config.yaml
num_hidden_layers: 15
hidden_size: 256
num_attention_heads: 4
num_key_value_heads: 4
head_dim: 64
intermediate_size: 704
vocab_size: 8192
hidden_act: "swiglu"
norm: "layernorm"
norm_place: "pre"
norm_eps: 1e-05
positions: "learned"
qk_norm: false
attn_scale: 0.125
bias: "all"
tie_word_embeddings: true
parallel_block: false
init: "normal"
init_std_qkv: 0.0312
init_std_o: 0.00571
init_std_up: 0.0312
init_std_down: 0.00571
init_out_by_depth: true
optimizer: "adamw"
learning_rate: 0.00105
beta1: 0.9
beta2: 0.95
weight_decay: 0.036
lr_head: 0.00266
warmup_steps: 225
schedule: "wsd"
decay_fraction: 0.716
decay_shape: "linear"
final_lr_fraction: 0.0
batch_tokens: [8192, 16384, 32768]
max_seq_len: 256
doc_mask: true
z_loss: 0.0001
train_tokens: 245500000
max_steps: 15817
dataset: "wikipedia_en"
Each number is 128 + 32 x the weight over its row's rms, rounded and kept within 0 to 255. Layers, rows and columns count from 0. Numbers have three digits each. The size before them is the row's rms in percent of the matrix's.

# layer 9 MLP gate, 704x256, rms 0.125, rows 372-585, columns 192-255
096:157160180175120102137096126160095087105100089086159106140189081063145142111173057171122157037184096147188086085121189121123137140096156135118135167097079166102083115087123107088179140116138102
097:149147125084114146143116125126127138186154143107098150155132146125112060177102147115177201170134159178118111100128118081041041178140083155117105183075094078141130131077116125121115193146163092
106:142143117118137117118119121129156147168099119098127104163145175105099145142191155143092068106103126107117110117172131136096115149123112108175119150171126113143076128109118085157080106137144134
096:163131185083146112190092158103131113186081180137125063164151056148172171136142139145129181106149102140091097175147144157094122113133060133164142144221099163132113174099089111120131095177143148
104:114150129119083142108091082108163179097138123165131131197137168175098114116136152095095061078097086102208093110097074151071124065108156122137130107153167195092177148135081083119101161153187179
096:202146122092163040118085119167092134133123121090165118135110155154137084201127111121142054111157079079111103149116055072120125208165150133164140147107147126150127163094160095165154141089137102
106:155122163126114174103112139187133141129091089116172107144095126115105099105131185168102125113181119123132098163111087044119125124117154138099177198129166129129119109155127161089159158081171152
099:111083129180166091167126216112141071155134169110089076182127158106082109185140138153182098096133135144157165112071125133116096147120158117142102119133121139126163130144095123069117131161113127
102:223129132119149147122167125153152100173135116098153135136114095134134214104207155145128140079101134140117122142100088111040083135100146173107119175148125196185058122144107146107187127119144091
098:111159120089158133110117179142149193147163117143146127105106164123093135189151097155090043154054095089162103140136129182130110141175127113094149152112147114146203070123119108165093167151068144
102:177128106138126117105136117104067182107081097097083140128141106160120128167132129083156071083159113164113119151105111103133194164107171142195125140125154113060059172121094114114124184101118100
102:144155176070153171162085107135120206138102118197111151115149090167064119114105157182093193149075132114077150130102109144078138145118142146091128143164167126135171196153120111117160119164112141
103:134171145046108101138162153141089121135175163162146079109109124131070109120116097115169161115166070128151119122095098143102149116131137115130241196115148124113105166092130116119114159226130116
101:111134090089127127074117151153142115101162083121132177083130102128138172142096101113107088112103099116156169103165143192066098090118120139139073102158103116169199121147149107122135147234151125
082:211152187119135155125106138161167090146099140065124083149143131140135110179202136091119073129138163093101075068163115127128166096118149114145140147131149088131075104049128123138165168142178152
097:120141185140050104124150128113083108134099177105114105110107109157114127161070160085098124131145152137147086117091056150138094170145097185156146093161095087166152164092171147121205118080100173
095:105109129107150112156102114146085156103114128082133136121069097164185149186120118092170163132169111120154147131129067135093130149136115112184105147080111076182127148125118188079118104120150189
104:137121128168148144103120092168098078126166101093119173115124140136125133160098071097171124114138133143151119123147102131139227116097159088122135147106082098120080093132111104104099038102107184
092:129109025100115141166094072135089149186111099121111101094147201113118215081157141143111137112126109112126108128096140178110120147106162123123140185055124101164096108148144182213163104125150091
092:126159085157160107087163138185127105165104114139175063088091128132091141101145136099102136066119126092157140150128104126127119110083137136156228128197130146102145110138134127109145123142117084
101:143107149124153103133110072106124122155160098112106093184167128125136117122138083166075104080182079095089129118089099150128164133174155070123124168137123176154148125151081078138098094104115109
090:160141140087118101243077116097034120129155080193127136167091201114120131122110091110112101077197156074142123137142049151125126132177089126159113129139108104093132090124082091109124102086110125
101:196092153146176187169134091084118148115141088153118127118152126084145145148168131114089127164213112148115165195146095101071098094123175140121110097190180106170094138085184144040137120080173149
099:123136167145134133141084169100125117149142088132068135098149119197145122183128162073106126101144087107143124116148131099110092109150146082166150119117139152112111124076125085099137194079183142
103:141174166144113139144148117130080149194152111071118155119112130140111116101105138093118135147138099120125079099139123120102150119115108129131088145156134111114224133137107183116108192181139179
102:139190170162131149147137090118156165115172139186120170157092102081130102149192121122124128183162073127178129093122103065105123053140141067130131125164127085164166134097157074174161114117154136
100:105161098108139051150120111097177131138179084138089069095162143146082080176150075136152155138138114094086115146156134130118098173160164152094130167123143091093084098133149155128122114064183124
096:107160155114130107204178114107086109099104130073082086081187084147110147148084092151114211099123145087166137103074144119102109162124163105148150166067105119144063121072152157084109157116128087
107:123163151127131123151113136113096163123094134093082156159091108106052178133139103155197146089114114166098176171094122096095107087115156195106114143142121132108121107083076144141161131142165120
103:160140141121149160125100099150127155105122116104164077070122111090134141127173159150145159151084101086090140182072088127089114173108122151109105128143127135177148122128139172145148174126145125
099:130133141153163128119113142198089154130129165150137117123135113141166139218117094095138182076177057164118097092122142075081173125087184092144186125092149093116089092117108124162153210184148065
105:114107209086089170142165101116095146123137117162171135126185068141090087176083122138131181072150130145128094164126056108076098162159135132122072155195115125186135170140163151081095146141100183
099:134151081115107071168128104098135180133119127179122123100092148121114118131153097048089150094130145170163146110081131096118109141127116112198131104134104069125170126137117155173115138083099127
107:133080117146104135103043138128125127056096094096166132075113135206150119168099117125155090111140062126161125095131106090111115085120157096147137170075090137098122114099092160160157147160130178
102:123089180117104135121202075115113117101133165093115140090155121154129162159115136113165136131159085138117138143140145180126131085133069113168129163111113066137178072122173123171104175098131184
109:161124113145120150185162064150114144112036122102170124134097151176131192117091101126152054038156114129126162142100096148112169099147168134144152168172132149118126097155072165122118111122157176
109:170104133144159184093113181095129131106155130169136118121130140132121151151086080082116172128136133083155161043087152102126155176175117188116150091167116121114144135095082140157156163133113149
098:091134103096119129120113113168104140144125129063116136106093089130094131221141185112161130145103160082147108114087114140126151100169123136144202167128109109099149120156106127163116133112104184
103:127124138130138138151100112130149129087106112121177158149172138131111143137093170090120084081099122099145120133095108067069086075110144175160117139136129175209114151101101060129113110165121092
105:134184133093150151159155123121120151137163170135116121131168084143140166133072121153133167085144105189092165070057155135063148064127126134166114199161149096126106158073077113083126195178116145
098:128092148139175074096124152078124102112140141111170163184140143087122082133087084100094122118146125147140120133112152088132114136145118109110176169050125122131097136108154128160144151130117100
110:185140166121119063192113103143109174184107154129140111132145122109080136157153136134106178096084098152120171067117165101128048192155082072120143116109121138162103125128103157126128145136146169
093:133093076091144104168085185127127111149162130094080130167125150127049115187094095120167120132147112184166123100097150081151130211184160193087111104147143172107109141122128137139090155156104150
102:143157163136126173095107184061133146132156122126138061150120173147169150160131100111080097100141057068145106114160068106120110122177151095129140129099144115124137093164122077132159166113178142
099:129202126137153113121127091125154184094157191178095147090169175129160115144187189148171119130152082121137100164139155093133143206139133074112055135098164025109100087117098095162157152115095118
105:113140108084190017150135109096125200145067160119107127113120145141132143129144153173078066105184125152149164105175089149102177119168210088086158151105107119103099166114099160116105123143121161
099:137123145084097130108125085127127135101175108136178163079152112121175135167106096104127142119150130135155092156199106157082065049173140093110087122094126121124192149132091117151125101174157111
091:136164060073126113053108184130145141173152141114103130133141155141138109149129101089073117118122137136143103160141143097149157149071148137108146150125077161164169127141136141036102134135118164
098:141112006125103139096074137149150112135118152143139114117151132164127127133084111124139039150129168110162145167094122061088157164106148110129112144167103110165100189172146148190158150103154147
103:132107139103185125061194128141083097172145132104100108173183139135053149169106098094126189083145116183144082135122170116098108174136097155125135149137082209134163109099121155092139183148144074
107:149079105168167138127136087197140146150145080156151151141120093163123102145191147099116151154154101140122136061140146068129136137133169095102162156139092107156217135143107093152125111165148079
102:137126149143130120137097141082124182163117127143123120159122105141151146091075120121178122118137115189138122148147152102131129137088154082153128123082085120088187067087096177134115122163138103
084:126152145141192119142104129112079120121128125143091161114193158129139119102161145165102163093124150162197162114172152085099116149115096169050117115164133130123073057166094122073080124164138166
095:130118096116098133150166175111121109087165090150124094118080143116122144152160141152132174073085103070135185167118096075088136096162130124138148148149130086151182066150153101135113180120222160
104:142163134164067161160098191140140143154112174116079094144157152120126154138057097148133086129129095105116138132093041122097086135154101134134110113105162152179134196136106127160180087156132122
113:150064139133128121093164105175064139176057096161063120146174176153133132113108137130124114044162081127111112136146102156112169100172123107171135163122062141128077151144153079176112082112158147
095:114146091123093051139129157126079155129149147087100104083203167106114110165123098122088179114119074145140136091127110176123097085172110108115158165110153134096103113105100172119101148182121102
100:125067112094164117143115120131106176095102121150118090149156121068095115098120137136106159061134146161148128087128101124156128087153134113112135149114145126139130087123134071170192111111103087
095:095136154080143091114180130136027085092175144127129146121153141079085088187127117095178173092104145154105110148130129165139104138118066124149086172137084111111158119112145133065115185127139151
099:133140091109166145038126071114134069102135117073129138137174168140063151160112134148145128101131127147136125122093137145147167144119140133118106149109107153149139113118160146133113144127126170
104:132105070075112191143109176094134081114127170157201133174148084179094103103098142154109169031101153108181125113145098186137140140100143127100137151168101160147153160123098112116123043084118111
099:136110115079100134173107135156145101174079078156145143118146169181078129190165153137146127033131071153122160123120107175140097148121181139121193126125151128095189121172075123108106154157118182
097:131128121130135149120094191149185145141157135152128128122163140158084171155133083107157143161140108111115100156196063143120169150172109162155078139088075106138150094101175125114123137130122105
098:148117107116127116112150099089095156156164108153123136085147164141072152138169159112139093112119120203163139118157120141123154152067108069211100100092083179135124131151129096118143155169137126
102:155099104124114138151141110076096115074182119092129095111142131125146117160112120154097172066148111175137147013188076080113117147107161187143104123148098155125151084162111149076093111134138114
082:141143195077196064117131110161175151130091155131177125121171113116133103109151160121145111108141131078187118136181084105034099109115133183080162154137122132122057195145135140170108166113116135
107:136093157151131126115145175120151152161151121128099074152153119165120171171134100066154100111112125136113068096083115102103052113088104118144125169096129089111161201141129073133149154160136173
096:139128188147065111179154163119105135125104076171169137159147101167102084148168163144152182091127119120127185118107200140062138199158103157117137152093154106170145143130135127111159090146136189
101:150141189099143198092131092103115157151167125141120137167135115171189136095045126114199079107220063136123112095080135113098100145157112099114113170122108126146116173172084118124159114131136185
102:095126117054120071091104085163098084120108156102122096114155126174113121165185137146096163130117127124081157143131089121121114120109105130148108140138149124191149106134084168157088103121131179
099:164114147107123103157156066170102119141127097121113096077101083197120133069170094130119156134217058124129197141127095126078123179172175148131071120105149113137099181162096163128094150128144144
101:117110114142101125069140099175108095162133142058134150114194085104100076178101075070159164110120081165110067094195153132096136186060154075093081220125144116192126151105124134131167109143164158
092:125121121102155085102173099168118147169140197143135118096161143146126095188147118117154130188142136117124140133161134154143185142121163096081110115115103189141108124168102138138100188131115131
096:163180113102115134142127128144114093074139145085167130102064175125134150092181135101105109139185132103106149177098111133000122143110100141133043107163145124096132213142065160121155135074189140
099:109206082147111161083148142127191183090072124138159103151166122100164083147163143119110175128115104100100085108136140113097150121139161102114161165118129131126162124148091075105140156103151157
112:153078101172166141095157120153167203146108133094109147136120111096124182154145096227122134157123050135161189066104122161110121091164161139115119153126111080168086157111117146137178100084168150
102:153154176120116088134192155158155119192134147095073111134137107096101164093140142158127105100093063091104153064175135105143164111146139099141138145198119176143102098150117110088142171120107126
098:176183111133174105128198085100115089183132136058118110167124127109108080109150099133185172137113104137114107092124165108120215144139159107136092130101148130133127132168153142170187207103147124
094:173095104078142127122154185133104105144096189109107127103158136255095131066166124151127106081125161132149140073091135117156062076135159111104165146161102098119092099150112084086141100203146162
090:097114071102131141186049164095141148146137154142174109077106165157119141195174192109090117142114118127073197071081079126123156110130114133121144151111103090193154162072137148131143133096094175
097:126123131081134141097104124128130098119091150113105144148065163202104146106127101197114144102116145155125114065156158189158132129176149112115132090094126188152172131146178079134168157139154184
095:154094151176134134165137162072097097123114130124135151141108123175066118160142113164157093109100157161181146146131126175139147127070165095065207133158074112095108114110183177098152076115117124
097:166165120124102126091158156110111143124188148070133108165107120154105106115129165136135109135153059111131111079173064087113140160151101145148111133134039102137141097192117140090189208080077171
099:164180149147158140070141139124114129124118111109144147126142144061088169186170099154131142139065094127157138075112058118108084107134143161136122175117123076191147102118107105107167141072100163
104:143065127117115103146143114119122124136160093087143171094148088143118146152133169100128149096101160110181104118122093120092160111129186093126114154132086161100112164119176154096190109097136134
097:105141136111101140073105039204136117147153111120143143109108127158129138166137074133150141138132116160085109113156105092146128057113121091173158169090153124165140105097098142134141121168154160
093:087166130091108064132121106128142110136103090101093086178103128125125148172184138159193099129135140111119166160100095105088161116115081095132124151108155131163159123190156163110114192123170137
095:130135106067119134135092049116094113129093075163161133087148095110056149094083089180097136141186168178148143134131076154103150127164135163130037134118134127072142217121102118163155128088129141
104:139097098129115053106098112135130172192145142114117116151161098174116138091079099150107139111128179121104149132123158130094116153110087079156066188158215071139137130098150150178087168126133144
099:188165143116150158121131122144139128138120189064165101071099119198103096162120154063128111133142170164128043129126101067068087108210128128162188133155150138193151175098177168161143081107116134
099:120113120078078173092139122117125135112090156136101137065112148138200157140126106090103094113193099190094136145123139189132142146124178091156126161119095182161137144137165108159162105149145162
097:153112126182129101139130136166172141115172158087135134092139129142127128099121107135133170107106088079111116147087141164115115118093163106159153116099150105173207137140179162150147184121117075
096:157162182145127139140137189123066174109186171140095162185154187191117142166117070134173151140115148155102122093070136151137171118134136089152185159187121125148111072169106149129143204120125134
093:172139130140143143091111175110102129117140100087168120181061099121116218097117112151160106090135131104141157092101141095114099109119135181117170130123102087188177138095173121180213131135110083
101:126124173153130109111127125173095093182153105145129147100135152138127136135123175103098149097130116157111089114097101139106152088170127149084120179139119136102120171096086098121145121144165126
105:146088150166137194134112165132112112155148093118122084131141055107133101099176132090153168097120076106173130117119158116106107167120137165193146163161105126187105134134167125099132160129153132
097:162146195120113156154148131117155192193151169143124135112138086056092196123191123161145172119106091152101146150099159111071107121176143098115179131118135147134152129121138109167121064173113123
098:144104072100125157152127143124114168138072126150139131128125113152153173133150174168102114094023094108117123107084159176117137115153191093211108159133135125129146107099178141133048121092213135
097:179116055111130133183131129161089139124149113117113114111080094159087166140134081098089116104135105151091131155140094130132129135129106113138116185133131144088211080135146183184151099114178165
096:150137202089125083114097150167104097107129138142103163122115135132098139143071071092119131085121081141128142133099114133052134155162132104088191131192127133140127145121099132093133163125107159
096:192144122065137101113128103132192190142163157121190090139141152160059133138113078149118118145163159099166106110102136128154107173161126144109101179159109127131143141101137117123126139138127127
102:138151104096136193152123100068162187122173140122128128081136162193126072106090162176138060109132151159123087121154094108075180145127110067141115163131153112088161156079094133144135143054098099
106:132135233165147131119092146150160133183108194174119135091195100119089175129179141127153116101112135166168124104110081100107128094110065168087080151174154117148149134107157109089143094127128120
104:165139136145147105132190117045066098085138151154097153065177096106125108175118119104081112147119090186110024108113080143127155118135124083142107208162089112135149163066142097146139118175127131
094:134182134089120164068212153153168123138136114141140090152141153159087102141132141104103114148133134123113175129113118142064152106100086120135152044125151141109108142149156065134143175106155111
097:178088093134149144120150142119096137151035167118135099118104158150086085107109157118145106133177136181156144130082129128126147131122122147125087100110120094147146146122171122102150150110118121
097:152151196132186169167162121155092175114115208132124126126124149133121098171150139143098064132121150156158084091102144092114063126134128132111105156115153067143123132163168075089171138104173157
102:152086165092127099132119108139089128146177173115193115166145112160108125110118122126126090138129146152148202140096147090072111115108136134116077168101105086110091187134074110155157099143128125
100:176124179100137151117154151069162165112154154150177061147102103060141141166130124082114115127108091077161112049150073126145113064125151076210067188155138088109152156108194155125136084064143174
095:187110154095110161162136151137156150139085168126206147137128122143117155137089140098094162091115128099173112170123139138131139080167157130159152147050120123164107141095162148190179136122112159
102:121120178150140127099139112197088170085154198171107146159101116129113157120185126109109110141177143151151127073163093145137120145135170146067172156172134147142083128082138103143168124153137125
108:159101149144171113113120074116061185087099159096134145091186089170113129175163162148135116101147172121177142160142143097083114196199132151173070151105127124134093147161115083136138153106151091
085:126100100169126111169154121094096153113093081154121126080146128085184164094153076159048156094128104143142127127102091157161178110101191165157131092174153115125092135062130116127071054089156132
104:156155170128160102128153156147091156135160175174122115121127068124056160147124077142105170110132106167083043102065138123127102133172105157115137161161114095164123181115108095151191118103106114
104:125128144163078070162130126081160148158158174074122122071162147178170075089095113107113177090126081130102116173113196128096123093153091103167143132183126095130091164166119107191128149188108086
105:177091129127144107133141105115124134179155159094162143089149144138169101114092130114138142105114121118121127096124107131131170161164162071135193194163122132101116136105122055154122121119155128
103:152146105132108161146139139092171180039131100137152091114185111080160149140140153168086094063127085127164160135141138119103113058132109078192104189125092173077146047122143109127136129064124122
097:143145085103138188156103151170166169135141092161173119102204158088092125096129109103117116132132137096140122155116114153138081106145137086128123097195163120129171046137091077142106096088126107
092:107123136140148142054115078163187161120067148147163096188184221136135107039161125108117143136171137078114184148142134104089122134138114060124141165139121082193072115084144116156185166081153098
100:204133202155130085205086133121120111122132133156087088124192150141091110231125111168123157123085110106162148068140100113068123083179152137066112116181108158119104126118145142149116096125156143
108:147066103090129122131174114138088131174076141127111139098153063099091151124149133126151130126188145136095149128091115162112107113067148129127111142140126129172118097096101125143129142138097147
103:163147115085153100142106105143079131160145151166129187095120196154072116163103110140117117056120142172125088132113087116122107107134102126145142153116121130138154146136079119160108104145104122
105:098154177116153137140101142127132124120204136089104136152142150145165091151121117100125152057149118111127066096084111142125150159137193155100093145196104107126108181109124108169162183131161078
098:133141139136246146160100145089084157158116142127093128104158117032087140151105139112158124109150142217160084110112164180082121160153099152101130099120127156175114124134178092139145137149135040
098:130160075140144141117135168177229107164104111126113202154180164134163134120136085100148102079121125113123148107145142130116088152115127125102126130182133111112155108106133142075120171183139124
094:149111159108122142176110188188108128114094163141130055037157164127135093091205175103118202149139122107098102101109106123119116129138078146107081110134164141159118129137068122122137127144122159
092:188096131107170104123113107090173122167087084080057073177157135137118090128109082145118103096136071110126108089094089121144136092135120168132130171086139149139081148131184098133136126166180098
098:146154147132148091211137162072059141181135155124114133109181132134115151085141151134139097136152102081164136155145138147153128174125162134140113100112092078149197126126161205143202110084130189
104:135141157127185145158132138056135144138140205119159156150116096132167142198139145132138161122110110141108149104110210077087105132141162158127127088146122130104152090066150145146114189234099142
096:170093113154158125180140111099103090095193063092148113147145082108105108135122098103108101111155146204091093137098141100087104131126164168126096102154118157133099110112131145091142142182140139
110:146154115114149199108070123101097215110157153192162117175135138129146136107139110162095118143112103113095073096122149125074121120155114133155117149125147083092128164113100153179147159111116103
106:129101162146126130159110075138141108122142129122146119188105134185124110151065129144096120090131112113168142134151171098105132209144131130104142126145132109132109129136107079141148110156157124
089:146148132084137100116130110167135103118152165135154209076130058089104137104120171138110148091140108166082085124087097161134122141166126073139128140132101175142088130163124079160086128142086129
099:120098159098147103095161118163102138114140175077124121129127085110163125165086127144169151119126071171115111085100129218170150116146166122157121094190145156141162122154136168099117127148114137
108:182124134182134155178155094196116104164115119116111193080110098084129118119147153121139100099155104146121110076149085098077138081147206175115181135179103096170112135085095084115189159144156116
111:128161107089122177163155072083133125181145166112136084162143067175115196141127108082091197074159140157164109128087154147112109149155114090137150183127141067102139181124116136171099134071142157
095:111158086107077164101124106172074148195105111127165119117118103119055190089152085086095129136132109158146119170123076165152149173134145102124147149097099158125145143151122130089173152121145181
097:118085101131199147081143140115132069104138194094182149163112136171126164167151065171144146075078171100103122091140146077137153151104137118150140184136166142153100161146101157115112118136107101
103:151149127072146114076094181131151167160110115123140058136118161162166179170172076099100115121086089125129099134084114111097104184157136137111126084157140184138162137120150121096152145124101132
100:138160179090145162100158157112148130138145108179185143125155136155105149119123104150100083193075132113115085100167121167127055122173133116093085152175161148148140156143104055098128155187113066
100:154125148121161119101142149161162169119158149117128131148149161128146078080150085144106122128118153100193088083089176111114090120220155105142085128146149110113129098159156153165174174111144149
095:127102151111148198123121100175029158132184170124195158113130149169136128090153145164094187134121166122147117097120145179142094159122098127118157114159114098146153168135124107132152125102124085
102:133152193074185082094163115152127069136150168122112186108123122148110149126101111062142139125169131146097144115092080065119214102099170098136169120142126133125158140150122132097161116106139198
096:147146071124093068118129118113116135126121146124153103144141107173101098157179159168132147103059149093196117113180101133137126072130089139126118090126076089177109170113154179099157060132137116
100:173079148120086114134098147137170128157165106077121123105165127134142148129147154144152166122089119150120107074108167128129051178116112150102136123130111076129176133115119141143063132165126166
108:119182175114135124143165127145168187135116094127060134069130143090110135106104097158161187140157077151166109092154141147064151119134097092140172144082145173104154128085135153156122118152148105
105:164078192150154155132103086164144134144137074161093088190166140163131093116172123166153141111063067143147189091069114186086171092213090171115132109123117126182144084152143141131165216125092104
095:124123103095095138100072145093099112099171200092124148146093124144165097140101113135117134132141159115162097122120117127157042044153140079107172137153120113137129165098109179176129142089117151
099:158143210079108124155133217085136185148178123143076132095192145180164134137106134114168163136130036149166112096105088049144103095152155151164066154121113131182105138115090159105176140098147104
102:152152144158136135107214134088112102117126136162139157115169047095115154152128150176119132172119103160096161087131151159122115150157165114178145158148092067124141132130125116173127108135102103
105:064135136142182173115097150122106138081208135129135094141103148117104090180180162115129148131109105096100074113130133123101132121202159116119145149131117137112131104150141084100160120083116127
095:136159143173124109161140103146111133118106170117121101123156120088123120149182150134110139126124139127112139143081134118089150137150095115125050152134103131178172161138094101155128148105170144
105:188138170183150151177131127126151135151138158119095096176160141080152125093107098097160156129156099177118132138139156118070124125119168062207084150137103104184132166151096062120143154118105111
101:078142101064151194094111139135109124075149135103079118084157180125114127129080129183123142069112051063119122087120157142103127119166094122111172099189085111155119093129101109115097129153155139
094:135199123158139073068162113191103091177107184146097168152146095171142140111156146078133159106135106113160090139128083154121106082186155099111129171073128096151108099115088117127132127095138102
102:151153157141184138161148134149119138159126152143077113070134110084121132152147116154105090094101111154103115136176087092141148070164170144069133141103126112190111060092152121132158154068212124
099:162075088147166130112121137158157086151221177115115132163111130155164148126174155153140137105164156181141133116104138075093140082147115140106173195104136169132111116128086110121185146134116112
098:089132169162155111074072094161130120120077108133187086124165132149062094149087130163137077163113132145181123163136138158115113096174105138085123119093107154225107150150120140125117093128108099
100:151100190110170149187107119110104155132123152119164064156037147148136145097164185126170188106128157162049121096119099158047151196126131126048160121144135093161135127088177197154103146139154174
099:139079132136098093105127133137186132133102142074071182174119122164130148064108129166171136099101108158082053140125136131100147062174127092093145130083094152170113112183107105161158128122119100
107:185119148091184180100123126141123137119121204165121108115103052145115132157188134126118126110076120097087107111117163131093104137171107178121159155116150122151116135093119097149146157029120097
110:161168203177113118149110148068140188084163132155157088159174101113109094154137109113104182156087115124139076094041168119103116081143116130152147144170109117155161162102162190165105110155134087
115:224086126118147114113067110113195102177164158103158131160130115127146074182132076144200118143113149120155008151125097098115105133127146090139161135131102141153136109091158133161091140161111131
102:150134163176110158067106145151159165103078146113125080079102140127136109136080096123118105145153157087097095127159043093107043128121120147119141157150094200155136179182147113121142113145123100
092:128100127162125177086173128159125091148130092124116115186160190118135096127103059119125112155082155086131032084161105106154163164136163130168126107087149119153117124085160119077121104133106087
110:117146131164196098125157094100094120144138156134154112110118128114191137189121130105114179092147053078111098098116121174135176109153186111115128154136041141176084129109122098150124147123187108
100:117069188099148160095123163101188126089079172155208110128170137058147117149126145141153117113141083105116082150082126159079076097179099132113150158141086152115192116119119153129113126115123110
098:149162147064141129112100101171080167140121173145105113131158187134089136100082140194150149122118096165135137132143090102121141193142120093130159149126120094120136179154108115136055192098143086
105:115198137141170160065156123145100174134146122140145169136182160116063108147161113140157157110154110125148117124149142142104118158126151119132106161180139105118163159093132086131153164183136121
093:128138120090141087131178155137055100145128063174123073169083161137108142132135109109048171136112139142201116160140149202087173129165154138148098094148067165078165173144156105143133095095131155
096:156126090145180113123174126169122126140137170094125114125119100130115110129084119089077139162178161202144106099090110143103137153105169088207100127183139122197095114152149138135153089192129193
111:174059152101150151132109142129160192122107156118181052144153099134146145085093122091165091132120143125138150126130141083082136041145116123177161165155068108105148109110109093145115178168135183
107:121126113077216145158175140129179194121102100177086130101142068088085171170117183148178086093155130109150083146142136153112108141149141130136165172155136097109078095169081097134122118121076134
100:158102111111110117173038144214135130116091135116140137169144110143121109088160144158120172162137155092178100193192092096140115108204131082145128114137134177106158120135077072159176097138108103
102:187106114078120185161167081054098176116115133133063107151169143210109165151088100130168177085121067105151114134135166115122129141157090168141106116125103121143177161111055083192098140133150108
102:135089117098153111139153117120122155103156164116160119043157119170061072078088149157089152065224115129166181138146087095125158156122143164117148170153117069075093148063121204174163092112123072
098:154169120134068144055108173140086201115200150099181157107124094111139138137114132125115084157122096161128153158118124203097063111148132095135103124126135111152151103133124119103128152134142163
098:176145095148120157088133133155086221155093161151108100147116077098115152128100101157155103091149145087148173127154165175131176112111120080172193104059064107102141098158144123115120091122107122
096:089161161124184154133123126061182104089180114108175222134195138122116154118117139184181087077186113095137106151085118123155106103131121145157111104210151134121128115063105132116076138125113107
097:176118108134134066138173141095104107159034136135150127123162116131139181126152121162096153089124056146120099128174120136129142133135156135069180172178097107100177096104120122125143119138150182
094:168145166114083158129158184138136185089163179125139126075108166119149147105109153130077136073161115142156161141106122106061081110171092076139074078136151122142154124175074055105095125163108188
098:146115130112176117107176095114150181161162174093153090165199110152059143133110096129116137189113148118181096058137163187123110114149166136098101131134130156094132115138128133169157109079132157
092:166092072117072162078171063114176121078057133136138129097118089102113188090120098101071150137106122146163136100135132149109168133113158109169170120129098185131151154175147097189147107114123125
102:154106115130102105115143099191122092136099106162102143113110128139154143151084129108140112152119117086111131058101123134138150113185166089114142126139129105186086128140117110148184173127128178
110:120156153152163047115089093120126101116141104117112131202146059149138120112064116127115102132180106163188135180092169099071129138122133121138133130189113113173126124099113141161234159083148077
086:113129147106170149138107164113130085149046165135145139095078142170107129071117133111096187136112088170117161156090160162138130151085129097193061099138225152159116167155135163120144108111122123
106:127080117115091125148171181131159091096164142136182113101134151128170147125135137075117179104125088137091116113204091114126172152143127140055186101152053103193116146167158107138149090086127144
108:155186115131150087125103045125185174117109135100134075132109140149111106106140113081068140138102158093171098109115054150104160125143188098150149093134148109130168157116109123139141098111150120
106:134182136095152139137105148128115185126161125111135111110107137107117159152114150135087122115138077119107121166118081172123091144193173186159079150123117112110134075065070106189112208153122138
096:144115071076155091118111136171079139143164118134111131102123130143181113113139108165113071145088134148168141149140085131127128116207255095178104128130152120182061182147060108144145146111106102
092:123125084067140072103159101121151109150045108137168086091080123114080159140127189101184128120178125143093150126049164176140065154116148158063150148118126119104104133145181145090160166139125132
103:121101192085137195149076176138171094140155147168110104173119106121057188081162148122137131136077128160123078127095063123075141129123108142166085107129162135167153117123199189105194098156130110
090:111102089079122081144178171091098070172133049160157135130071179157071168093148204127099192084100119086113180097158089115130132133111097081125146078111071127104134147153137128120086117126148155
105:137099168073176148103155093097105091145172067162163073128161116097142137156114149118086089121173116106137123134160113145080105094095161155094093141198122129133109131135123133154173145131106100
088:124195102120168095134117150121121132111112139138189156113075112174114137094132137111135079100089184128193175156161102158127080191120126135121113092150142067062161143142131120156094115152146165
102:139098166137152109132170121144125219098109096080090146143139120152112041228094177132121140091160119159149150106067078123139105119092139092093149119123118137170118134146088132124080125099130152
105:153110095095176118147127103108159133154155095162126126130140113090097142102146180122116102103174142128195197142118100132033082164102127158161141143082187151162149103108167137080076124104176151
102:147206181139203106120113100106173128161120147120103098114161136075136101131234098142004111131128082136099071064129094096101136077142146117096111141184141118131135098086132105133139106099130113
097:108133157112135135096186077083115157184124232099137147089207135120150191057167161172120131082112151150109120132103140172143094093157187123074109138141124120123153158108150145107166078136099069
099:096109099074192097082131134142115142134160132116082147144179145174111150162109168117156152150140071187105175136109142111134131148108147151106063166129134074078128137108131059126099172136108114
099:164110144124119114098157129170155072118118077115116108110083135131169140135174115093091120170124098145076150142115158133109099183160201141126135132124134111133163149129115099115177128144114151
104:130129167119129157114102150067138083161086161140163126123163103144124149115166131116114176116108097134118126129153059119128193079138156120109148100136115181192109135118101138123130092102170161
098:120127153151163156208140135175118207137106137138067077102130127067080135175149122136138103140122152164154194175178071150064076130138120147133146178119114129100127142103155094084148107130153123
076:185131145165119171146086145124197171120099158132151095139091158142098113173073163077137152126127108118086109131157110109103094127159173131131120136113000093152134176098126128137124178173000138
091:125102142143147162094111132186183139140084189144185138140121093151099155069106149088160125087084125109131164158119178120083120109078131125088165147119083128138127105081106129162120108164153171
103:197112113130135076131175137153140133132123119167146071096178144112141168168139124118077119088158108094168164137175102127118116149096123173132087153181169101156143137148125111155157145162159121
120:144124152121130106132092091121121090130104127146158108077108124118131191123138141117119049059157092080085135152135083117110120144154188130077089167138178109146094093141135082143129157141154108
106:185173133084146130147136109117108193086148111120144125101116063150066120216078102144178106097134098134148186139107135126116096137139141116100115120124132104060126086089084135094165118163089121
100:166148178097154116127180119152099095117086153111119131114127120116149123112122115148089208130154151120134128143127110073108104075148149142080128120149105208118131121131066055042118176115147136
099:090157174111146142123139179127083109065099148110089125155186107105140114141068157068136103150148113166121128109091154155125156145142094106104120107152112117108133149099143131112134202135116132
099:164094132149210081177161139150131174092141111143105169099203128062064145147129166046103133125153100112134122076120128154057137089124134143124086142144125114131152174117110144156147181173145137
102:165113195122122155117100150161183125098126198150172068111084121165127181106178120154101137098096129111127118107080113090111156082141145117144154125137120147168133118119108094185138167182153171
093:076126122119124119143092177108183143145175135103151129173140074125119164130128177094129133086161127143159153033138083097109188120151127154101083155081122153105128099068112182137197161129136141
093:145136141106137093098122127199106146148145100134143171145158145076073078130133132151107147156071121126178111150177092172173173088139096138107105139181120078175140099118145131179134117174088166